Part of a small language model's weights: 250M tokens, 7642 steps.
Each number is 128 + 24 x the weight over its row's rms, rounded and kept within 0 to 255. Layers, rows and columns count from 0. Numbers have three digits each. The size before them is the row's rms in percent of the matrix's.

# layer 5 MLP up, 640x160, rms 0.0851, rows 339-419, columns 80-159
098:104132104133143141160160123133111152106105140147207112152107091158125149136114110131131143187123112125113141162104135126099093130094129119117150118126117139159139128132110124139084120128165123102140150064109114090152149152103139119129136146
094:140152140149109111131163117128147135096125075138139097125142124131126140154112162119128119196064126109117128120119121161163082141131129146112132184144120138090071141112090153117155127118140165115127147093063086191119119157108136139140115122
107:147115146128130108116158144124131056164099168129095148138074114124094161146145136106117188097107141122134147122140116147146117136123130157122184117120151132085126159135151110150158114119185112130114096127117112148101134120145125136118115132
098:131150094139131099127095152119127109107132141146162139134104116094118149136142181148095143127093111105115157093146137153131114104109165157116104131161103122137110110106143127108116139120126136115122135145123132119145110131127151100167146097
101:128097149121140148132151138147131135143120127133172096108116096109131133126159143127144152155083115099163145128119116123174167150138119134129124129084132127111118132158134098120136176115138092128126079121136112083132130118128127106135153128
104:140129095150134150134066138107136133153049094147136151153083120113117145146108149159125127128120118166141141099128144115098150158111118139127138146135118137126177138127134136132134128102159182142108100102109206160132137152091139077111109122
098:156114107122131114147131153162163141164126174108113124153141137066141121109091109135113104166133115180142128175105102134115159107114172142169151119132135129091101127148105132119111156102137148136127159096123109132143135132098124129087149119
107:155120146173096090124133101099141096108126130124126122104111119104151137096138106073110133125095106174136143161107123136088100149102159119146135109136109143156129074178141103136066130130124122147122137105135103111165074116116133094123128080
088:135116142145128166130091127108082094124140094077138153158091143061138112120127097140138126195090156141103156098152140109109116124157135139122132120129087126124117157156107106125146137117117142112165093137076139134091148144111163092090136147
106:140149086171113105124093130146146111113113132135111179156127118112165194109176121132104180150121111141078154129119143130137128106105165104103115112142108171110154082152110134111140099122129147114130131130133113132104152106155125147075127100
109:145115134132081112176127088102130115164120134143161158105136143141074146134119111156124120081089182121100143122140123156160117154142131109129129153163093095114138167155132101165067092098106163165148126090120138115146116161115164114124117156
100:155066156161177098119134133154086093118125143101138137126100111113125097144135084119157138155095143150110178175146121125130114133106134126126141155102148115143135161146133135113109187145107106097129117097153148119118130132115120106174123125
102:141129107143094128091093140146162137113136171173112136120129109143151168157153131133153126075121112145111160131067119165144091096128157143134143153120124137099113076161140130120097124080131144157122100133119092111121147146102159148119114120
101:128136145125125158114081156145135118142137141147093136105057139142102095163187145153093156127089135159130157181112151166130138088088156149177117165139109147105100130127123126108116165112102170109119111125111136156116129144154148117109137107
097:157108105137115121169144113136163112055062123125109156122142151063126138129079134155121128101124147154143114165141120123136122131099153160120157126112088164124178134117110138106124114125093145135135117107158148132144110157132083132120124159
104:176085124112085143121138109114127136173125112125093137156121106131115097112153118128100092110148100100146110108084136145160122131124139118157170127076160159101140137118098119092156141081140137155111158119124122166151109111142122100165146147
091:152104147139135159116133090167177158144179113121121146088107115118136165125092166127133131097137161128145109152155119186132142143118110131108169121115122143131116063120112186155061143130141158146114152111076114141110147154136139112102135118
105:124103120141122118147082104156120125133088146164127101165126122150144132148120119129114154176107129104120143116139096109157113160139193079133150201129153106099091090114138135120174131093119115120130109111121143169154122122127121098178139141
094:172096165138132148154156113138106137140096109091141124192095094096114134059133146132121133099103171125127119143122114152132123120132133141155123136151104141170165168112155146110093145110147122110150119145099126136102134180148166097101105118
098:142136130152095139133105143077127120148139111130165116140106107147096146138133110114124181132103164142140117139097146144174110124075097139101091125124063106124116148186140075116147180112110120150123110132106161153087101121118127110150127161
110:128067091152088151116140131109157118134122108106160102147098116129130131109170124131126126125147179169111144159095134130135116159085123131114159096164122164109115153121091132106118130097105136197133106134090134139109140109133132128133139112
098:116106129140144124142116066131107055145119105125186134106061153133095160152114152171142141151098148138155167146129149137113151129111164142110144139131124125140114096143141103093142191139138118132143124093097151117149146140100140080116110154
107:121111115129100116163122114125128110143129103093098117093105130133082095142164127120123145160142129137147119136186137167157157143142119096106150148149112151135136121189124116143153100128108133141109128100154124139137069150120161144184161133
091:152141088148103105156147126133109100164118130107110142099110143089141151119198160091117101124116155141099149157139150157138170142138153158158115085130128125109114100150148088157098136127150133130143123143145154114119106131093124082115091169
102:178104118130143107138121116113204111121140124152136137146112101086104102152125164127134108183100093109138120116099119160136153125146153189111132126099112153105101145130130121115115139122117142144127137135052110169138141137146122091128113127
106:112105098141122124132125151121170127139115149158104150146106112138132095091078117138117125143079149108117126161131113152117145115131142139124179133137107126071102095168112131153094108103116162120129144126135145114154136133171095115112128129
091:187174134118130162136079118099141129103137101137145100162138096110102100137182123162150182089138169138129100135108175118146130149142148153102116134143116122155160146144160117153116118115114179121111098122125113146144099093085140140150101135
093:117123115147135138138124083097111138111108149134170151092141141139132119116135147120147143139098133137149135137063134150124122138100097125154150141157088147123093109143129142139181120134123160122113127124155095124147151102128123113154136156
091:146074131106101110150100142134138110095155164130063130107090102110131186134123087140134166126112093172121128132125136122140163118127131176144111109111144137096155110116143172136105105133122156160126152115116153147145130126133161108136118095
091:158100134139129129154167159111093157173091100090121153088111112121116166136146110169159127155121103147130148122109128123118123134123156145069102094120142163136087081141098153123096102104126164141155105114103132151127108151123117146115099137
098:169100119135125130171123144107134092133150110144089150162109137104133127106096126160095140115138100133094138186161135192107088161126161105129127113105164162137131163121142104084099130094107159130111140125140102128194125085124162131121117121
135:140164096136094108123114111156134175139112093118101119129136086128041148081166112141118141106144121147122123112130084122148155152130117139132099096098157123130098147124154110089122149121124130153130110111113137117138119160161142094154135142
106:101139104160127145130098105066121099125154117136157153157133087118097132133124150122138128116086114123131158163107131164128152125118113150131154117157129117129093105139129124110114138106143114138123126128130124149124157170151178110134108149
113:147140135133072138148143161120104129124115116154123135126088099103144158098133126135128110154128159133122176151101076110143085129069150127154128087144099166119171135133101140073130183138147141120150114119127093153140122152112095118130179137
096:110143108136121140145079140119105103126124092124133101087129123125071103155139117170149150168137119154149159158091112093139145139090133152160112117157155108137100112121120116109083114116149136144147131113133128104118138175110134111142111130
098:149107142130157090133134124140145123101137155122128101109156106110118170079144107183131108089096127159120127119145112138124096144112118121126136144122130118145173158130174107124109114104155128147142133116109137130168067134140128139097127104
102:139089109153146111132084148108144100151116138116149076158100128111097118172129143116103132151114142134112134097122123144145113094119124122155123150138159165107120112123120080134138174109129179149125113099119153108144185148146196110153139105
090:137139121111138081161117134106111088112137116121153149164114156161160120112111084139117154173142160080119138123147114099156154125104142159126158131121106135102192139141151062098159120131156113101088096126089135089095137092143101098087131126
106:101123108135088126142077121123150144161136106108096129127119101073088131112148122131124118096111135144102116110144151168131166145130166175158105090104135125130138147142113131127145135119137158150166121127107137128137066169127189118111153078
102:157108131121106103183147124141116110125126143079096185086075116139155121146151138109128125152132124140117135137110085136142080115124092169138164143134129130137113111128141138094093093123112141125102094137144137181136136088120162127086119124
097:116152154156123103128120154146110138124129102100140091132147107129106119117110139139141142176098101147104132146147106125147164125133193136141158149085132156145136142144108108118148139120128156168156140126101157124199125121122134153168152165
117:122035091135134106132141140141121134151125160167132170107139140072119129087139095161136157117088111158128120157110125135135102154094122161153135136156146150092138080101116137146138127080151156113145105109142096159132133158160107093138118129
087:137140104110139150135136119153158135127109117130123110118148139112103128119163074104126138128119152099087116134121149141136145136151111172137133110071161158118101102146161144113123138130115140146118112150107130153113089152142160086135094177
102:191140138122161132097133070127187126116112116115092117121152126129091146135122167115154153147143157116144119122161151154139116091116141112157101127096121143099130146170156118128087135127139153143143120097130169105130124122085171127108121131
093:115109114159118147140182136128170153100140147158110143134125115122110097139111127152086122139131116126137136103164116175121176082099154112122119120147152135067124152113124149120147088115152156108166151159094111166104155128134125145131118119
105:109126110167123114140139103118136148130134151124151096166132123110099165115133169112132183143157098147137189177146093141116086129089208116106111131131119155077081095126136104129134117149127160111131087136109139106120131143116194112155123145
100:137087131149073122112129108119134117123105116145121145118116118122085125091176094091107138138093119143110138115123119097150121140106158175093188125103122133130104109140120075133103151093136135150134098128115106129094089186150124128114120156
101:125074119116113140149155073103161101106147109171146165097136079106098135111101145130103147109155138145138134128098091131164135167098137106103134153138115134147155135153097121099146144122129161156167130116118139096155103124131106138106114108
103:107084138135138140137128078060104160099129119090168154155097065092149184126177148133147127148105135165129169162089134120120123137116122159077141133138121117143146145155105101129086141122110134145127110122086153149146140113127144127178156123
095:115089155123158123121145126117126106136143106114105107101119074064113178100105116132107127106119099167120121166112123115101165126106167125151139142104107155130106122148087095148133128104129161125110139107124112119125110156114145110112165146
100:142126103160141098100148155118146139159114124123159135148112118096102176171130129155155162107129180129169128105181110121131103120136162122151124146141137115166124127139138135109106148101148098120101112121106116117164119109162171174110143103
093:099067138119144118152130132105142135103130153118160128134132121078116079115106126191142123100116129116148123129115151130109115153121116095115132113159122115122152157127144102126116154093104114111122124142091125146115145114106126132132101150
105:132119128130143129143095120124165101088129109139131132160137127077124153119173108152130149114029131097131163161108124158104118125116131122182160128131170135095106098150139166139124124129126106101152142132100147170127150112124138070133174190
099:153114142146144131149070139092140172138119103154113136075087107135107125163104134111126114129121119108087109128081081105139132110121136125117101163120160153130116162141158138153100101115099147109159148104100123149135153107126128132135094121
100:081100093137131139154095139126115125127139103140139115153124117092156140149111157159135134142095120133130136117133116173133129124144122100137195149143141134098147083137141155145088162130111124106107113102140121076109168146117087113169090160
100:177103126139109158129113139147100117116159174117141137114137155128140116140165090134124156065114124114086123162149144161143123103085121141125138107108138178118133120127122114127143070109155136116145159112115095132114134121132137130081114128
103:156095124125154105148108109153114086136133158102110095157125131130120170136097098132080137164096122141092118129129096152120121112144160123145152098126088125124137131126170136133113142126142128159135106129120121161117142090099192159129096113
101:124117158147133134150126123107117148115121151159145124124125111078130092159158155156119146173122166136124101128148092113118136127154125166139111128110159126091133127166169130132092144104127137129151132093162180148116154138135117097186152152
086:148103140142123114128131112143098141117138107119090119106152096077148129134134126132160127095103125164123119161069080130149171164134129108128137136134188124139090131117129109130122149130139161138157115135150112129115149153102170119140170105
097:135126102109131153144116097116120123155114126129135131138143133119150141131126112152106162171125132148124145118095113146093144121127154134124199169124063131111108082169142125117123125126115124095146146105139109132112140138073157146150131152
102:109162154127113098124115107116144131093101166131086115117093118123135118106108114105145138109094100183114106173112142170084102076126151123152127146133159143135122089121119113158121146122118169124114125094139081109114145133087184075076145142
096:133127155159127162129141146128173128117115090135137129138106092139135095097196140127155151126162131124101141128092133145157117101110144170114127128133173140112115128141100116133064127100081171133124138107140149134154150141140106109116161133
105:141129128145162122129112122143146129141130127158088110169143124133102129154139128149115154127072100112109163115121106189111103122128154131158108127160110130107146117147147124131106110130145110155098123115150171109164113170120153136115110142
086:160151111130135115160105075126106155147106100095133138128084106098107101100093096112107149132143177153141128110113131145114155146133130138104091119151098098131101134109096121073117139104183115134140136109135109131092142117118157116089155153
093:124104123104080096143144128117132144093123136156115138130117131080164165165138106119082118112149103154144168168102129139139141128118110096113177101100143165106122164139154148091156101130140139154115128140088123202143116162132144135138107105
095:126078130099081155118152113084129130141141143130173129136117124099135173110147093178133110172152130142135144141059125150154117121149152150113118126136115124129147130159126140128090103114149147127141149066101118110124089130167163143125098107
094:162174120145086116150119115129115133123126139135148132158121121131163112116134128130138164117094146082163127085157125107128152106144153144126138118140156132105187115153147159123150101107150091138198121112125153141153087157118138109130151108
099:127110161151086137204087117112180129113139123114135115140123140150132156113110133095181171129095132176095135127097122116122129115123150140133136108061112144123139129138129098128133111110164147134190122097136142106131117126093110150122121144
099:183132153114123128111122119162141110153118114130151102120124076112165133174156132090088132111106112113128126126108118134114172102140119156139131103125081138161142137166130176145086126157103146095152133075116170106150154129120161103149149157
091:107087096132135147131143114099134141113110120107170146132132159113156132132132150146105141156105156169126130169110159127094121138105156149073155129110137118147095118146174125140112174114147097106118090141144134127117150114097119113143137137
103:150097127144099116091121122106166159149136132133139131118149076035110111151148113170154132136136162126094138165122149116137132137110146134105150098130120095138111097123131113123145157114134163150146120136129180115113113139123144135088144150
111:140127139135121111125135120091137112121105139109153176107105107075157131093178132102125170117119096096145154133159109112167113128116126120136095095171103121120132107145141127118123121124145094152120072138105125141120131127120174141082115144
100:159082100137132104094137120139118122121117098110102123131105097072117133102146100116099145133116134125114121117163114122113132115135151126129127178118150172116086156148139150149144110110128149123127084127157128117113134124120135120158155131
095:146137089128109076143119146120153158155137160140123111115084121144137135095163099124096129137131153130133163168119094168111151093126125116141139100110099147130125127161180114152145166106137158150136153139113146142110128159106133073147118106
087:099128180167108127121147141146133158138118106139133096086163106127166131124099114141153130156104160131115110174099110140097145122149127070142108092128153138155151133131153139166101137136110157128130130112116108114114095185138126109164130139
099:110148173142119139092118129083122105160155128127140107153141133115129116077099143143118167110082145128146120103103123175147159121105128133139139092129121153141122132177127140146131093108131136121151107105114128164122166130124104085151115153
094:123109102124139105145134081125126106110108151138131104173134141119116119108087123099081154130119117190073129115108091149117100143128161123105142141176109153110157124148163153115099133112122101095140130117127129161133150118148152111112146119
093:103095102154067127103149133085128089122073114167171143166108150117131103188083118106103123137135155155104153145148152121133137124070141106094129129146122119094185119133132137087121149125164103189144119128102107124138142113092115124084169132
093:147057090158123121112142148128169130140106127128148074094096118153076170100134128145114120134127122165142118168120109141178133139126128120102150161108121147085130130138093127126129146143102115124136107099094117184112108158133117120149139083
096:112142129142112141107122116131155147146088116123150102120159142100110104102152128118152179140150114112124137122126129146158119156120134127073106130099102144053098123133101106076118091113098121137135141119132123165134098174145132132077150122
100:138149146152162112181145146143129154146141071124114101156137126116076140099143112086117126170132134086160162136125087151118122122104140124105095139169151134138096156140104133103103108149118140158120107091140131163153114180134157152148157122